python train.py --num_attention_heads=10 --head_dim=64 --vocab_size=41793 --bias="all" --parallel_block=false --init="trunc" --learning_rate=0.00258 --beta1=0.95 --lr_head=0.00666 --decay_shape="linear" --final_lr_fraction=0.0 --max_seq_len=1024 --train_tokens=725500000 --max_steps=2768 --dataset="wikipedia_en"
Each number is 500 + 25 x the weight over its row's rms, rounded and kept within 0 to 999. Layers, rows and columns count from 0. Numbers have three digits each. The size before them is the row's rms in percent of the matrix's.

# layer 9 MLP down (transposed), 2560x640, rms 0.0522, rows 2552-2559, columns 320-399
098:530499467537505474497489455515533545544486501514457506515503494477501467485483494478535497538466490440526490512483500483524452528528517527504458500511526514467507460460531517434501490501538499508505449470525547500476516482532493492535501523
099:504474500474479533462522491482483519494523496499534537501515499518562497501472497539493457536550479451497494490514515446506514515503524471507514508508534494501467519493527458517507472483470512474478534522520515504499490507492469462471475488
101:518493496501484484490520520506500498457522475505483479537511460518483511510477504479453505507502459502526487515533470491489482513512542485462493480505500491493459499521483470512524477482533468494472501528496516495548556485484502473507512529
098:476487468485512511559476513519458512497487497516524486478440505522542524450510479447514536493484513468519498423504474534506495506514510480513482515464540516514475525518506471472497485525502484524492493511452523518493524496458472490520461503
104:486457512536487503477496477531537469511499446490508497462487459532518520511506480511494491511507488529518491496504483535511471510526512463531510541497492478479496490514526539515481494531565517523515510510511534443513498493466483481494459513
109:489511565501535508484531560466507489530492487544469477475469494466516472509490534492519512479530507529552442489498464496502501517502502499556465500500491484461485472515493474496492452492473500515481494482445548467508492488504526521459516499
092:475453463568471524503498538472490523502485468513477521524478527526492521503454479487461518495508495502536473504557506520536522500500482510503473483484482497476454505524522494480484521473483505498509486480479528492485514489486485504469509502
101:476507506501468533501540536532521503498499516490496502535534499476502540526477516522510548509497497482515500499528474538543478476474541481496481484472507502514522496487478477528523493477491489511509559527482485516503501505455525513490508502
# layer 9 MLP up, 2560x640, rms 0.0511, rows 2553-2559, columns 320-399
093:464463528486516487494505552533499500466477544497432463539515482475505495438498513512453492546479480503501511495485528483518514501526470519514548505451514501467493502514468483501470503525448498510482474499506531469488465524486503512512524503
098:495510548478528514426500523507524534494515475555485483510530459479481496495464499510487475509539542492504505471484527509451500504491495505472545490518479452490541467439510533476502510515512470470480498518493516516468513483517484535505530501
098:488547523508488476519552527510483483479504533470532467505517499494574518504516546501546565535523453524491523426501514517509464483525530491525537491545493519515567549512550543502506497496486507501483502509508497495521474492550525502502544523
096:501500525513458483512497517502545469542506524503502499540494493505499472455510499467540508482498462462485516489521528517529535526499513472544470552537494507474490490528523475503508481450517497520521496525498482496541467468468516465509526512
105:530490521544528474530521519495488524517497521490534479423540494468544518492509538496507500469481498533496536493480505515525521524520493464499456561471500502469491558501469514497486500503486489552497474495519477526513479451540428485550522495
089:510451482507507504530476499452551505486504510534528456524454476477513512537484530496539490508518521552496478505476472468459561493486501488479490518523488547496521487523512504511476480532501511498457519554497500535481478463521535517489547462
097:512485515514521488481537513538475470476467473484506478522524497526494526510466516473511497571490496461459500520514494510504468502483479499492514486523525538498521504493490542495544490510538502517524502496455503523532476528476487520502464498